config.toml
hidden_size = 384
norm = "layernorm"
attn_scale = 0.177
bias = "all"
tie_word_embeddings = true
parallel_block = false
lr_mult_up = 1.31
max_grad_norm = 0.5
Each number is 50 + 15 x the weight over its row's rms, rounded and kept within 0 to 99. Layers, rows and columns count from 0. The size before them is the row's rms in percent of the matrix's.

# o: layer 3 attention output (transposed), 384x384, rms 0.133, rows 188-191, columns 288-383
# v: layer 3 attention value, 384x384, rms 0.161, rows 189-192, columns 288-383
# q: layer 3 attention query, 384x384, rms 0.138, rows 192-223, columns 288-383
# k: layer 3 attention key, 384x384, rms 0.129, rows 192-223, columns 288-383
o188 106:37 45 60 51 69 63 41 40 52 65 40 44 64 41 38 61 58 21 37 58 45 21 46 41 41 76 91 48 48 49 40 53 62 54 42 39 48 66 56 76 67 52 44 54 57 58 50 63 38 51 34 52 45 38 56 69 59 21 19 47 82 64 62 69 66 58 36 08 45 62 75 42 35 51 52 40 56 39 54 28 66 63 58 33 64 38 46 66 63 35 68 55 47 44 27 44
v189 110:46 57 48 75 47 29 20 47 58 65 47 45 53 56 80 53 34 53 55 63 52 66 53 52 51 26 48 46 45 54 16 51 54 62 28 50 51 64 50 63 37 63 65 15 69 55 64 66 34 73 47 41 26 54 70 65 47 41 53 46 62 66 54 62 51 41 49 43 24 36 57 50 36 48 55 43 69 82 40 56 37 49 73 65 45 58 23 37 53 46 25 35 45 35 18 31
o189 117:44 40 46 22 38 58 80 42 40 80 67 51 38 35 35 47 53 59 67 57 75 53 53 51 33 76 58 65 56 34 42 63 40 55 61 49 54 33 53 45 54 50 30 84 68 39 29 17 54 28 55 52 77 54 36 15 49 62 73 34 48 50 40 55 43 49 40 53 77 83 70 41 36 77 29 33 51 52 38 51 63 55 30 32 57 62 52 41 50 99 35 73 49 35 71 64
v190 113:37 54 42 50 37 50 52 51 60 46 55 60 28 53 34 65 65 66 52 26 50 46 31 56 61 50 34 19 45 30 39 50 52 37 48 52 94 43 43 44 35 51 50 69 47 60 31 74 40 75 44 30 52 48 45 26 56 46 45 77 03 61 77 68 23 17 40 32 40 52 45 66 66 66 52 36 62 39 49 50 21 45 54 60 65 43 56 37 52 61 77 54 33 53 29 62
o190 115:70 50 47 66 61 58 59 62 46 63 47 38 39 57 80 40 28 24 27 64 20 14 68 60 33 32 83 30 57 53 41 63 53 58 50 47 29 62 87 84 65 43 20 22 49 01 63 60 44 42 47 46 30 53 54 62 52 68 74 30 77 28 33 47 67 61 71 61 61 48 55 25 36 42 50 37 66 38 65 69 53 66 48 55 60 29 62 56 34 48 22 18 63 50 69 53
v191 113:43 60 49 66 33 53 38 36 84 71 49 77 71 46 60 68 26 48 61 38 61 46 51 46 35 34 58 42 82 63 75 49 46 70 52 51 44 17 84 31 35 66 38 48 52 61 86 44 53 50 39 42 37 04 56 59 25 53 47 60 44 44 43 40 29 40 75 56 45 72 64 64 70 56 39 87 50 70 43 63 56 45 36 50 59 44 14 39 47 35 49 62 67 33 09 61
o191 114:55 62 48 68 62 34 58 39 28 70 45 29 28 65 54 54 67 67 55 71 56 73 45 72 78 74 52 38 43 59 46 16 41 24 30 53 56 60 46 73 46 63 55 62 53 68 02 53 37 44 61 68 56 51 24 44 43 39 47 16 79 46 56 71 62 32 38 22 49 55 24 37 50 14 58 54 41 56 74 63 36 61 47 53 41 37 74 51 40 59 36 16 32 44 57 48
q192 090:66 51 54 72 44 47 92 57 47 92 56 64 65 54 39 26 40 77 30 57 60 20 52 76 70 27 34 50 49 32 61 52 57 65 22 44 61 21 47 50 35 53 65 67 48 90 47 46 79 41 40 50 50 54 43 48 50 63 33 54 46 55 56 77 59 36 60 49 41 27 35 45 32 60 35 31 65 51 20 48 55 91 34 67 53 65 33 55 66 45 39 45 46 20 30 70
k192 088:51 85 37 53 72 50 39 71 32 92 46 65 17 60 50 70 42 51 71 72 41 68 65 41 50 60 77 48 54 60 44 57 80 49 60 43 55 74 26 79 53 34 58 74 51 29 36 52 31 60 44 53 54 57 40 78 70 47 61 62 66 41 54 30 63 71 54 27 50 41 71 40 83 36 41 65 53 39 40 42 56 71 51 57 68 53 56 29 55 58 46 62 38 51 54 51
q193 078:56 65 53 43 67 45 40 89 34 57 78 32 46 56 38 24 41 38 56 33 43 52 60 72 41 42 47 40 49 62 43 56 61 66 59 51 54 43 40 57 42 57 33 05 46 54 56 48 46 63 67 66 45 67 69 65 44 36 39 34 67 51 57 49 38 24 42 43 72 39 43 54 72 30 83 71 60 48 46 43 36 46 56 47 48 59 77 65 45 60 57 65 57 25 38 41
k193 081:33 59 28 44 58 47 79 34 61 79 81 49 58 72 40 41 53 46 39 49 38 41 44 64 64 74 41 36 20 45 51 75 61 28 43 47 46 45 29 94 46 23 39 79 82 45 57 55 48 46 60 26 46 55 57 60 35 65 28 40 40 44 49 58 58 53 54 41 49 51 71 26 34 58 40 33 46 25 23 55 49 21 60 55 67 43 47 52 58 27 37 60 43 63 40 66
q194 088:60 51 50 73 36 58 61 57 67 33 66 45 52 58 58 58 33 65 59 66 52 43 20 54 54 55 51 67 32 55 62 30 99 65 28 37 36 50 31 69 61 30 58 60 33 55 71 37 53 55 42 44 41 75 46 96 69 60 42 56 43 68 93 45 62 33 70 54 28 69 48 50 27 77 25 44 55 77 54 55 63 46 39 69 54 46 58 54 43 55 67 24 61 44 30 72
k194 079:55 52 58 39 55 27 63 70 62 30 42 79 30 67 70 40 64 70 73 52 67 46 55 57 33 68 53 49 47 48 36 49 70 41 51 63 39 56 52 28 56 37 32 46 44 48 59 56 52 53 70 53 68 66 37 34 39 55 39 52 82 22 47 29 39 73 38 34 57 16 67 63 67 47 44 54 57 68 67 19 53 70 47 78 50 36 54 79 47 41 51 61 63 43 66 62
q195 085:47 49 65 54 76 35 30 54 40 66 50 65 89 55 55 54 64 70 48 60 53 70 39 55 56 43 40 43 55 45 67 71 57 77 43 44 55 38 34 39 42 41 79 57 47 42 38 39 32 57 17 65 56 81 58 83 59 49 47 63 40 46 59 71 55 46 58 56 27 57 53 44 46 47 25 63 40 32 52 34 45 50 66 49 61 44 56 55 46 58 55 21 46 18 36 49
k195 087:45 45 75 22 42 45 51 60 46 32 29 70 50 49 45 44 24 49 82 32 52 73 50 73 70 61 39 74 58 26 35 40 40 25 41 55 51 56 63 28 13 59 36 48 35 42 33 45 28 38 86 50 20 50 59 78 47 55 66 54 62 41 70 68 31 40 57 35 20 33 16 60 36 60 69 30 41 46 85 78 45 69 44 35 47 35 54 40 49 62 47 73 44 44 35 40
q196 086:78 52 26 53 40 45 47 41 68 56 23 49 46 69 76 25 47 48 07 39 62 51 17 13 38 84 60 41 41 83 46 33 54 53 36 48 65 32 89 58 13 45 43 58 72 27 51 54 43 56 33 77 42 75 71 08 24 49 35 68 38 20 26 45 44 42 59 66 46 59 53 45 32 75 48 71 58 33 61 42 36 55 58 48 81 63 50 70 25 38 84 37 14 60 54 59
k196 078:74 38 65 00 34 61 61 53 39 74 51 54 50 71 63 63 47 40 46 57 43 82 47 67 58 44 44 50 22 48 45 68 39 50 21 75 51 40 32 73 82 39 61 17 29 40 54 48 57 53 35 08 56 61 43 64 57 43 53 15 59 39 60 44 36 61 32 52 82 42 63 39 24 36 61 48 49 58 62 16 59 69 26 36 66 70 33 22 61 55 36 53 51 72 37 49
q197 084:56 29 61 54 60 30 33 40 34 36 56 24 54 45 48 55 42 21 61 66 37 25 57 50 38 89 72 23 55 57 41 53 47 23 47 32 52 45 50 35 54 22 60 64 43 16 11 58 27 72 38 62 46 41 16 51 31 36 61 44 50 28 33 71 31 51 59 44 44 56 65 54 58 43 52 53 79 59 58 46 53 19 27 69 47 48 27 59 63 61 62 66 39 34 69 26
k197 082:47 30 48 71 30 34 39 49 67 36 27 55 41 59 47 47 68 49 57 72 54 50 67 48 63 57 51 31 70 40 62 08 49 59 74 53 66 59 40 44 42 42 62 37 64 27 42 42 38 44 54 65 30 33 25 39 77 14 43 40 48 52 49 25 70 47 61 70 45 45 46 57 53 28 50 58 26 56 59 44 41 72 60 42 57 50 53 56 40 47 46 50 39 43 37 31
q198 086:39 28 35 73 58 62 49 08 65 21 50 65 51 46 65 78 50 66 65 62 71 70 36 48 46 21 58 65 38 37 77 56 52 61 35 63 36 66 37 23 58 43 46 48 41 17 74 61 44 57 76 33 48 68 60 46 35 70 87 55 61 43 51 12 46 48 49 30 53 30 47 58 38 26 33 55 65 65 43 40 34 54 57 61 43 32 47 54 47 54 51 67 47 41 40 26
k198 081:55 52 62 50 18 52 85 53 45 42 44 40 31 33 81 60 61 32 59 77 15 56 44 70 38 60 56 55 35 45 54 36 30 24 46 57 60 53 51 46 62 67 52 34 45 32 69 46 48 41 47 34 47 52 42 15 55 31 22 57 20 29 43 57 38 42 45 49 44 56 52 38 54 46 28 28 42 46 23 46 52 38 42 51 64 41 69 58 47 42 34 68 65 34 36 58
q199 082:39 07 52 60 70 65 78 45 51 61 37 23 57 38 41 63 45 51 87 58 59 49 43 63 47 48 67 61 44 52 64 75 61 46 45 39 36 36 36 49 52 28 37 61 64 80 71 11 51 45 48 19 30 59 51 45 41 85 31 63 35 55 31 54 71 68 49 60 37 71 47 54 25 40 49 61 66 38 29 43 36 63 60 30 34 31 63 30 74 55 52 42 37 41 52 59
k199 082:35 42 59 27 70 36 26 44 65 75 63 68 61 75 82 45 72 67 36 75 45 71 54 43 40 50 50 33 36 76 74 50 42 36 50 31 34 38 49 22 38 69 20 30 61 39 41 02 40 52 62 59 40 41 84 33 20 51 44 51 54 70 31 84 63 42 75 27 67 49 48 34 90 65 45 65 34 54 33 27 79 40 60 41 59 44 49 43 41 26 33 43 62 45 65 58
q200 097:57 41 30 22 48 26 30 40 87 24 43 53 23 54 87 36 34 06 32 61 43 57 05 43 28 86 34 58 44 40 42 52 53 46 66 47 67 58 45 45 46 55 70 52 54 42 47 57 40 48 36 41 48 31 49 24 52 38 65 63 74 30 27 60 53 56 28 45 62 52 45 45 39 91 61 77 37 31 37 47 62 37 57 39 66 62 64 62 55 45 72 48 52 54 58 48
k200 080:69 27 71 38 72 68 67 55 33 51 40 66 48 72 43 62 57 62 54 57 31 53 60 56 60 47 52 46 10 39 63 19 56 61 64 46 50 47 53 88 38 52 45 38 36 49 61 38 70 49 43 57 55 64 57 64 42 54 24 44 69 29 56 66 30 78 59 70 60 56 60 60 87 64 41 31 37 62 40 47 27 43 40 56 36 41 43 33 28 51 22 55 40 64 50 61
q201 076:48 48 44 54 48 54 75 32 53 56 57 25 50 47 66 39 56 58 45 61 42 35 66 62 34 44 49 43 77 47 47 90 60 31 42 56 71 56 63 73 66 44 45 26 68 43 53 70 40 47 50 42 50 61 35 33 35 44 15 47 46 38 38 33 44 32 56 73 63 57 25 30 49 36 57 59 55 68 41 62 61 51 78 57 52 45 50 41 68 20 25 53 61 21 57 71
k201 071:35 83 62 48 47 62 59 50 62 45 50 31 47 67 38 71 37 59 65 79 41 53 32 17 77 72 57 23 27 50 41 31 58 26 42 00 41 67 62 58 30 39 37 68 59 55 34 42 54 55 35 51 62 53 50 25 26 44 64 55 62 66 42 83 45 52 62 44 46 66 52 35 43 36 08 41 45 44 48 46 60 50 17 45 38 80 74 31 58 44 38 53 32 57 66 60
q202 081:57 55 21 55 54 35 41 19 42 40 35 49 44 51 51 44 46 43 48 51 34 28 55 02 31 61 32 31 52 46 65 23 36 35 59 73 50 49 46 52 50 66 61 42 52 32 61 47 55 21 44 42 54 33 36 56 51 31 57 40 57 53 21 52 41 72 60 95 55 61 45 38 46 52 53 82 48 46 82 48 42 15 32 63 36 57 45 05 53 44 36 21 47 53 56 48
k202 076:18 58 35 64 55 72 30 07 41 31 31 52 52 60 27 54 53 38 37 43 62 44 53 52 53 34 43 75 46 36 45 63 35 46 48 44 41 52 59 45 58 62 47 71 63 56 77 45 57 57 49 28 53 16 30 62 17 47 44 45 49 46 46 62 66 36 80 62 44 75 42 29 37 67 33 65 28 35 42 69 65 75 49 54 45 41 64 45 31 47 65 43 54 49 73 88
q203 080:30 47 63 41 43 57 88 68 30 56 36 52 66 22 35 26 80 83 38 38 76 44 43 46 50 62 59 59 64 55 69 54 69 49 56 53 45 52 50 61 38 60 61 46 54 71 80 60 69 58 75 40 60 39 44 28 55 61 39 43 47 45 47 72 49 48 46 38 41 61 48 76 33 43 56 56 66 31 14 66 50 47 53 69 42 42 83 37 55 49 40 54 72 41 41 32
k203 075:30 55 47 48 43 44 35 64 55 14 79 61 64 62 37 73 42 44 37 30 21 55 59 47 24 41 93 45 31 41 43 48 47 61 54 30 59 54 74 64 28 63 20 50 49 66 51 64 48 31 61 45 48 70 34 60 70 36 37 30 46 48 74 46 60 58 44 52 41 39 70 70 55 70 52 45 56 39 25 56 59 67 47 48 59 24 42 31 50 49 65 38 57 38 53 48
q204 091:76 57 38 43 59 69 46 63 88 31 38 33 44 46 46 58 22 35 40 38 43 27 44 35 36 62 53 35 64 54 59 43 44 55 73 56 59 58 50 71 42 76 65 50 60 48 66 52 51 47 77 47 31 68 03 45 49 42 33 43 49 26 38 44 53 60 59 18 80 66 28 53 79 50 50 40 55 66 82 69 57 56 56 47 59 63 37 42 05 62 37 57 22 61 66 50
k204 081:34 62 42 35 51 72 30 15 39 36 39 79 52 47 41 49 34 33 58 53 43 73 60 61 56 41 67 53 63 59 77 63 15 30 33 89 78 43 57 33 49 48 27 59 77 41 20 55 69 49 73 44 47 43 32 49 78 21 66 41 68 49 56 28 36 39 42 32 44 62 42 75 53 40 66 58 52 63 77 37 28 59 63 43 54 56 19 43 57 13 53 24 56 44 58 61
q205 087:44 51 67 47 71 66 20 35 54 30 34 40 26 51 59 54 62 66 49 65 77 48 52 58 52 77 56 25 27 57 34 76 35 45 77 46 51 75 45 46 78 24 31 37 49 69 47 57 65 84 52 57 46 56 74 33 39 50 53 54 46 42 32 46 66 39 52 40 69 58 32 25 37 45 46 40 58 34 25 23 18 55 50 44 50 46 71 72 45 39 47 52 34 68 55 39
k205 080:68 81 49 66 53 53 82 67 57 80 43 37 46 61 50 58 40 51 38 45 35 29 52 50 54 25 57 16 48 52 34 53 31 56 57 64 56 50 32 41 29 56 61 44 46 54 27 55 41 64 63 34 55 33 62 25 69 49 73 39 45 34 56 61 42 49 31 59 72 41 47 54 61 62 45 37 67 50 44 68 64 28 43 29 58 63 44 23 55 45 38 63 49 26 32 36
q206 090:59 65 42 54 39 50 48 47 53 36 57 79 43 50 81 45 68 28 51 40 48 24 39 55 33 62 45 31 64 83 28 36 35 59 64 59 45 65 66 77 38 54 52 63 46 70 28 42 42 40 44 60 54 61 32 43 39 34 46 75 40 22 38 50 26 57 49 50 49 59 34 46 39 42 60 73 56 63 94 48 34 72 46 80 47 60 65 66 48 61 61 56 29 70 59 65
k206 076:65 51 68 48 36 66 66 50 55 48 68 61 63 24 46 41 23 76 53 49 48 56 55 31 27 46 51 52 47 57 34 33 46 37 62 55 30 53 35 31 49 33 51 43 52 19 49 70 49 71 45 37 62 62 50 59 47 46 47 66 51 54 17 58 47 47 43 54 41 39 39 62 29 54 23 76 46 49 85 56 52 62 64 28 48 47 38 50 55 50 43 36 54 61 36 48
q207 083:82 55 39 63 70 72 56 37 74 37 33 60 54 49 40 44 38 37 36 40 54 46 57 40 62 38 73 67 35 64 71 36 51 34 41 40 70 52 63 23 81 46 65 47 33 66 48 36 47 59 60 62 55 63 54 56 71 59 50 63 38 45 20 63 39 64 53 60 31 42 46 28 37 68 58 22 63 39 46 47 26 35 53 39 67 51 55 72 42 20 44 34 40 60 49 39
k207 087:40 60 40 54 60 37 57 68 10 45 55 70 42 46 38 63 40 46 54 68 51 37 59 49 66 57 70 47 61 35 43 47 83 48 51 41 49 44 77 51 26 34 56 40 54 42 50 58 52 59 66 35 57 62 53 43 38 76 29 70 56 45 75 29 47 76 60 43 39 35 34 42 69 58 44 39 26 32 57 49 31 46 28 40 32 75 64 45 51 39 44 44 38 85 58 64
q208 080:35 19 58 49 62 53 47 48 36 42 42 72 52 43 71 62 57 53 46 44 52 45 50 40 88 48 32 51 48 18 30 49 36 47 50 44 63 58 24 65 52 51 36 70 43 54 47 37 30 60 49 67 22 54 48 64 79 35 61 43 50 62 41 47 59 60 41 54 92 52 50 43 39 29 55 53 41 38 46 69 39 31 67 18 31 73 44 52 53 57 29 54 79 42 58 62
k208 082:47 54 62 36 56 61 28 64 42 63 47 36 26 43 37 29 54 55 60 54 13 43 79 76 51 63 43 71 55 66 57 50 39 47 69 64 36 68 37 54 70 41 57 67 18 50 48 77 32 69 27 37 56 46 61 38 47 62 64 28 76 44 51 54 45 48 58 67 69 29 54 42 59 69 44 50 71 71 34 69 56 43 52 48 72 22 49 50 38 63 59 64 69 48 67 61
q209 089:55 37 31 57 66 64 33 53 53 47 44 46 53 62 41 64 93 78 39 58 35 16 41 38 42 58 61 23 42 48 46 49 32 52 54 79 53 74 31 35 45 80 52 40 54 42 39 52 48 56 38 45 35 50 35 57 59 23 70 62 23 38 47 39 69 81 42 17 40 15 29 48 63 76 37 52 46 80 49 62 55 31 61 77 50 36 47 41 47 60 77 53 63 51 68 34
k209 088:36 36 40 48 47 38 56 45 71 53 24 55 65 29 33 44 45 51 48 26 60 52 38 56 04 51 46 58 51 54 42 33 73 47 55 60 61 55 68 35 49 44 31 56 51 55 44 47 23 56 71 42 58 58 52 61 37 52 43 45 59 46 60 41 61 53 37 44 45 54 47 70 55 36 65 41 48 81 52 56 47 51 88 36 64 42 63 33 20 26 58 48 63 54 57 53
q210 087:55 54 32 25 63 43 55 40 38 22 46 44 51 54 41 35 42 33 51 52 63 47 55 41 47 86 18 34 46 59 36 53 53 30 45 47 61 78 47 45 50 58 39 63 62 45 33 51 40 51 30 67 50 62 37 60 55 41 51 73 59 30 25 45 53 66 63 61 77 43 62 48 44 51 58 44 47 42 51 53 35 51 56 82 56 60 33 40 58 58 66 44 47 71 55 51
k210 083:50 48 32 57 47 15 28 46 73 35 47 35 67 57 65 48 70 32 44 49 60 44 71 46 30 38 34 67 53 43 58 83 44 69 43 45 51 48 51 67 44 57 43 32 43 48 65 92 61 57 48 26 40 75 67 81 55 79 52 32 27 45 24 56 49 59 31 49 56 53 62 58 39 41 62 56 50 48 54 50 40 56 27 46 72 32 44 51 60 42 56 60 76 59 17 58
q211 088:45 40 15 39 51 54 04 58 63 21 39 64 32 36 84 67 53 48 21 29 76 48 51 28 42 55 40 63 54 45 64 16 54 60 47 39 42 44 48 79 48 33 44 62 71 35 55 55 51 48 38 63 64 72 54 52 48 38 68 06 55 45 12 27 50 77 40 37 70 49 80 43 52 48 42 75 61 28 54 46 18 40 89 46 48 67 24 62 39 37 51 50 61 70 45 53
k211 081:72 41 58 79 43 31 70 34 60 45 47 67 65 37 76 44 48 46 42 57 47 50 34 56 60 49 60 39 56 49 31 31 42 32 42 57 52 76 45 19 52 68 13 58 61 43 46 38 41 58 63 57 70 50 20 60 56 30 56 33 45 29 36 45 34 38 41 59 63 31 36 65 69 50 54 32 42 69 42 33 41 31 60 58 38 58 69 76 22 64 50 71 38 73 64 42
q212 088:40 37 50 45 41 62 57 38 48 96 52 40 31 57 68 66 49 73 76 55 71 70 50 74 55 29 26 61 48 51 35 22 10 51 55 42 44 38 44 49 48 64 20 63 53 32 70 44 52 28 68 79 77 59 58 47 28 43 53 52 34 75 42 29 34 43 63 46 41 44 63 27 41 36 44 56 27 55 29 36 32 71 54 55 66 52 52 70 73 48 54 59 57 31 46 50
k212 082:43 56 51 50 62 69 67 48 38 42 46 37 66 40 44 54 60 45 49 38 37 34 81 53 70 67 26 78 32 36 65 65 40 75 73 52 41 53 41 47 55 62 23 31 54 36 47 56 55 67 41 45 57 55 34 52 41 75 43 59 54 58 65 81 65 67 70 57 31 15 24 62 68 30 45 31 83 46 45 45 74 48 61 48 47 43 67 32 62 42 37 40 71 36 58 65
q213 078:47 59 71 45 60 63 62 40 74 33 72 62 84 63 42 47 53 50 54 38 36 48 49 59 50 59 58 50 49 68 57 53 47 56 45 60 38 66 58 36 69 61 44 70 35 32 55 35 56 39 49 39 53 14 42 45 08 52 47 53 36 63 83 64 53 20 64 46 61 61 48 45 04 40 54 65 36 55 53 49 25 65 81 52 42 35 36 38 55 53 70 66 55 47 38 44
k213 087:24 60 69 59 41 78 44 54 47 43 28 60 45 34 59 64 48 54 74 37 55 89 30 55 33 53 48 60 57 27 38 55 48 39 48 51 55 84 36 37 65 70 55 56 45 70 27 51 65 50 58 41 53 50 50 58 72 66 67 40 28 54 47 37 67 40 75 25 36 27 89 36 88 59 46 83 67 52 44 59 45 41 34 37 61 58 37 36 51 56 50 63 72 73 48 69
q214 083:52 43 50 49 73 54 63 63 50 43 23 45 32 26 54 65 40 46 39 50 40 51 78 61 55 68 23 61 30 70 38 26 50 24 56 51 38 45 36 59 45 44 41 45 39 20 55 55 44 30 39 74 54 59 60 25 50 38 38 48 62 58 63 45 50 42 27 80 65 31 61 28 32 19 55 80 78 29 56 59 63 55 45 52 36 51 40 39 60 51 39 49 72 48 46 59
k214 080:50 60 59 44 48 52 34 45 73 51 52 31 32 38 19 60 52 62 70 46 50 53 51 19 32 54 62 33 48 42 62 46 40 76 29 32 42 55 45 42 58 67 87 32 61 37 66 61 63 48 65 37 68 44 70 53 49 44 45 50 49 68 66 47 40 50 48 56 78 90 40 25 59 39 47 45 42 88 64 23 45 46 06 47 43 39 34 44 45 58 77 61 56 42 53 46
q215 083:56 73 37 40 60 56 51 46 52 71 61 44 71 46 41 38 19 66 53 45 75 37 64 50 54 46 68 38 54 52 55 39 40 52 67 53 73 40 28 42 49 63 69 76 41 35 43 40 73 45 50 43 38 39 27 41 30 72 57 38 61 49 61 67 61 29 40 43 41 38 29 63 51 67 53 50 53 59 40 72 49 47 52 41 55 57 55 31 27 35 48 81 34 51 10 53
k215 087:40 66 48 44 63 52 37 34 54 50 58 65 60 49 51 35 67 39 45 28 40 59 38 72 40 70 51 33 21 34 76 55 68 61 37 47 77 36 42 47 20 71 49 25 59 30 62 78 61 46 72 52 61 58 64 44 52 67 52 59 32 59 48 24 52 23 54 54 45 36 28 63 79 50 40 47 38 79 47 55 48 60 88 59 41 36 27 55 45 25 47 62 55 52 50 32
q216 077:71 47 30 55 48 68 36 63 68 32 69 25 43 35 59 37 50 40 29 70 44 22 29 61 56 27 59 54 43 72 43 54 46 43 44 59 54 66 41 68 47 58 60 50 49 63 44 67 41 63 32 43 35 43 65 43 44 31 36 41 23 62 42 32 43 53 21 79 71 37 41 54 53 53 65 59 80 68 57 52 43 34 53 88 30 71 51 48 75 61 28 21 49 40 50 32
k216 082:50 68 63 45 62 63 48 36 53 53 31 35 74 40 41 65 65 64 91 66 47 25 41 61 49 37 95 49 39 25 54 08 52 49 31 51 71 62 52 43 38 38 31 76 50 58 39 53 34 41 31 39 49 44 59 51 46 35 79 70 38 44 50 57 56 65 54 25 32 65 55 39 40 43 22 51 38 59 21 55 68 66 54 63 41 44 49 90 41 54 37 35 78 83 61 50
q217 082:25 25 28 56 67 36 56 46 72 58 76 57 64 42 58 42 37 30 39 24 38 43 67 45 62 38 70 48 68 80 47 52 74 57 36 48 77 56 38 51 47 27 47 30 63 35 54 51 54 47 52 53 63 56 54 49 40 05 61 37 51 59 10 70 34 62 36 20 53 66 45 40 66 66 70 43 60 34 36 60 32 56 63 70 55 46 51 36 30 21 85 39 51 54 65 51
k217 077:62 84 47 63 27 24 29 55 28 34 16 58 49 40 45 49 45 79 72 59 62 57 62 45 49 72 50 62 30 63 37 28 35 41 57 47 37 54 40 67 32 53 33 44 82 45 54 57 52 71 32 45 57 45 38 28 61 56 39 53 40 47 30 53 53 50 72 69 38 43 47 52 42 45 56 46 81 68 36 55 62 58 34 62 74 43 29 77 57 47 27 32 57 24 50 69
q218 081:42 34 61 59 45 60 41 36 47 47 54 38 30 32 55 72 34 19 66 65 52 53 52 34 28 85 47 80 44 31 38 44 15 51 64 53 72 30 55 70 77 30 71 45 61 33 64 56 48 43 53 35 57 26 50 35 35 54 75 52 34 68 07 30 53 23 34 49 54 55 52 60 55 37 63 32 42 49 60 77 10 34 44 67 24 59 59 52 37 47 64 39 13 39 32 42
k218 088:52 64 54 41 58 45 31 44 48 73 21 44 40 51 62 52 63 22 42 46 62 48 62 48 57 28 48 82 67 45 67 45 50 51 50 24 55 63 39 25 52 57 43 44 27 48 63 44 58 62 59 34 59 35 35 79 55 68 40 48 42 54 51 34 69 33 43 67 61 56 80 58 31 77 36 46 31 43 52 73 37 46 36 62 81 63 32 46 60 14 58 54 43 48 38 47
q219 084:36 12 56 41 47 61 58 41 23 77 38 45 39 49 69 50 42 94 48 57 44 73 16 45 56 41 16 75 36 70 44 48 39 30 61 35 27 31 65 26 65 34 31 42 56 45 52 28 40 71 39 61 43 94 51 46 71 57 30 48 67 62 54 42 50 40 57 63 44 62 74 49 27 57 64 60 57 44 44 22 51 46 43 22 82 49 30 41 62 74 55 45 51 42 54 44
k219 080:75 39 44 34 31 49 63 20 59 46 67 69 34 48 34 56 58 41 78 47 63 53 74 51 41 57 59 22 33 63 56 43 60 38 46 56 59 72 36 68 52 33 50 65 51 47 49 48 38 55 53 52 54 60 66 61 47 72 49 38 48 44 41 72 61 44 51 60 55 55 60 65 59 55 59 38 53 35 70 44 46 68 47 55 62 58 43 37 47 47 54 33 57 57 39 58
q220 080:42 44 40 58 47 47 61 61 63 50 83 53 30 30 72 59 63 46 38 49 28 09 62 24 35 39 54 51 51 44 52 71 61 64 46 51 58 54 38 62 44 67 46 57 49 49 39 40 23 61 50 45 70 54 61 74 34 20 51 39 50 53 85 12 66 48 52 29 57 38 38 39 59 52 28 42 45 38 29 41 42 43 48 66 77 49 44 47 57 46 76 62 51 55 47 50
k220 076:63 64 86 42 41 43 58 56 46 55 49 47 32 47 70 47 27 72 66 32 99 54 51 58 51 38 39 43 28 39 28 53 63 65 60 51 43 34 66 44 64 62 54 53 40 50 77 51 36 40 65 60 39 70 51 49 45 51 49 58 58 70 52 65 60 25 63 63 51 72 21 75 40 40 58 35 66 40 56 59 65 42 49 77 58 65 33 44 69 41 66 67 70 39 39 41
q221 109:42 42 63 72 43 40 81 74 35 56 42 70 43 85 35 39 58 70 79 49 47 61 64 70 72 37 61 46 53 31 54 47 59 65 64 48 47 49 43 50 55 66 26 42 34 77 59 49 50 33 45 33 47 44 69 56 61 48 37 63 32 76 99 49 64 48 25 40 36 67 38 53 61 61 35 46 38 63 47 33 78 74 75 56 66 51 57 49 71 51 43 60 64 41 42 23
k221 079:47 58 49 65 27 52 36 62 39 36 50 40 55 44 58 36 30 62 42 81 52 67 66 30 61 67 72 30 45 60 62 44 76 48 30 57 28 43 39 49 56 34 39 58 66 64 67 55 44 65 43 46 42 65 40 77 63 49 46 40 69 68 49 49 36 69 58 46 55 46 41 54 15 50 29 42 54 50 53 51 37 53 76 56 68 46 40 55 47 46 59 40 72 31 50 78
q222 080:58 73 31 54 35 57 47 49 44 60 68 61 63 29 39 26 39 35 49 62 26 48 41 71 52 63 56 81 62 59 43 23 61 67 51 48 42 59 50 74 54 68 59 43 40 49 60 61 56 52 67 56 61 32 70 66 51 57 57 53 43 43 57 70 59 67 50 50 39 30 27 68 54 50 50 29 35 43 34 60 58 58 28 45 52 58 46 59 65 66 45 45 53 71 46 87
k222 077:63 40 28 18 62 48 13 41 46 20 53 50 48 30 32 50 43 63 72 58 47 60 47 33 68 67 62 57 60 77 58 62 46 74 28 66 64 64 47 79 69 43 57 66 56 40 91 56 32 38 33 41 59 17 48 47 60 41 53 43 83 34 47 59 48 67 56 18 39 50 54 73 84 67 50 38 46 57 55 27 61 65 76 79 29 34 75 58 49 53 66 52 49 45 45 76
q223 083:52 66 57 34 59 68 50 53 75 32 61 34 53 51 40 54 54 38 20 77 27 17 75 73 27 63 65 52 31 38 38 47 48 40 33 45 51 71 41 47 42 50 81 58 65 22 27 47 31 36 97 51 51 75 35 08 54 37 43 58 49 40 39 36 80 43 62 50 64 51 56 41 66 81 46 72 67 45 46 62 52 21 40 55 45 34 56 67 31 43 44 72 65 54 46 33
k223 084:38 40 65 36 65 41 26 43 50 42 54 45 36 32 39 43 73 49 63 42 35 67 45 62 39 56 31 42 59 44 46 51 10 57 35 45 49 44 43 23 56 45 43 24 35 11 58 53 58 51 44 67 48 34 59 46 52 46 49 71 37 55 35 48 23 17 66 66 50 38 54 25 76 51 30 32 44 74 36 37 45 19 24 63 46 59 44 24 47 50 63 40 64 51 70 48
v192 071:48 40 64 72 82 51 76 52 48 41 50 66 38 42 69 39 77 47 48 48 30 40 39 28 50 62 54 12 48 81 68 51 22 46 36 83 39 38 46 79 27 47 73 45 59 46 49 75 33 35 56 38 49 41 56 46 47 74 29 59 56 33 37 33 59 69 57 76 44 44 43 54 78 49 51 64 54 68 51 40 59 48 54 38 47 45 75 66 35 76 37 66 34 41 69 32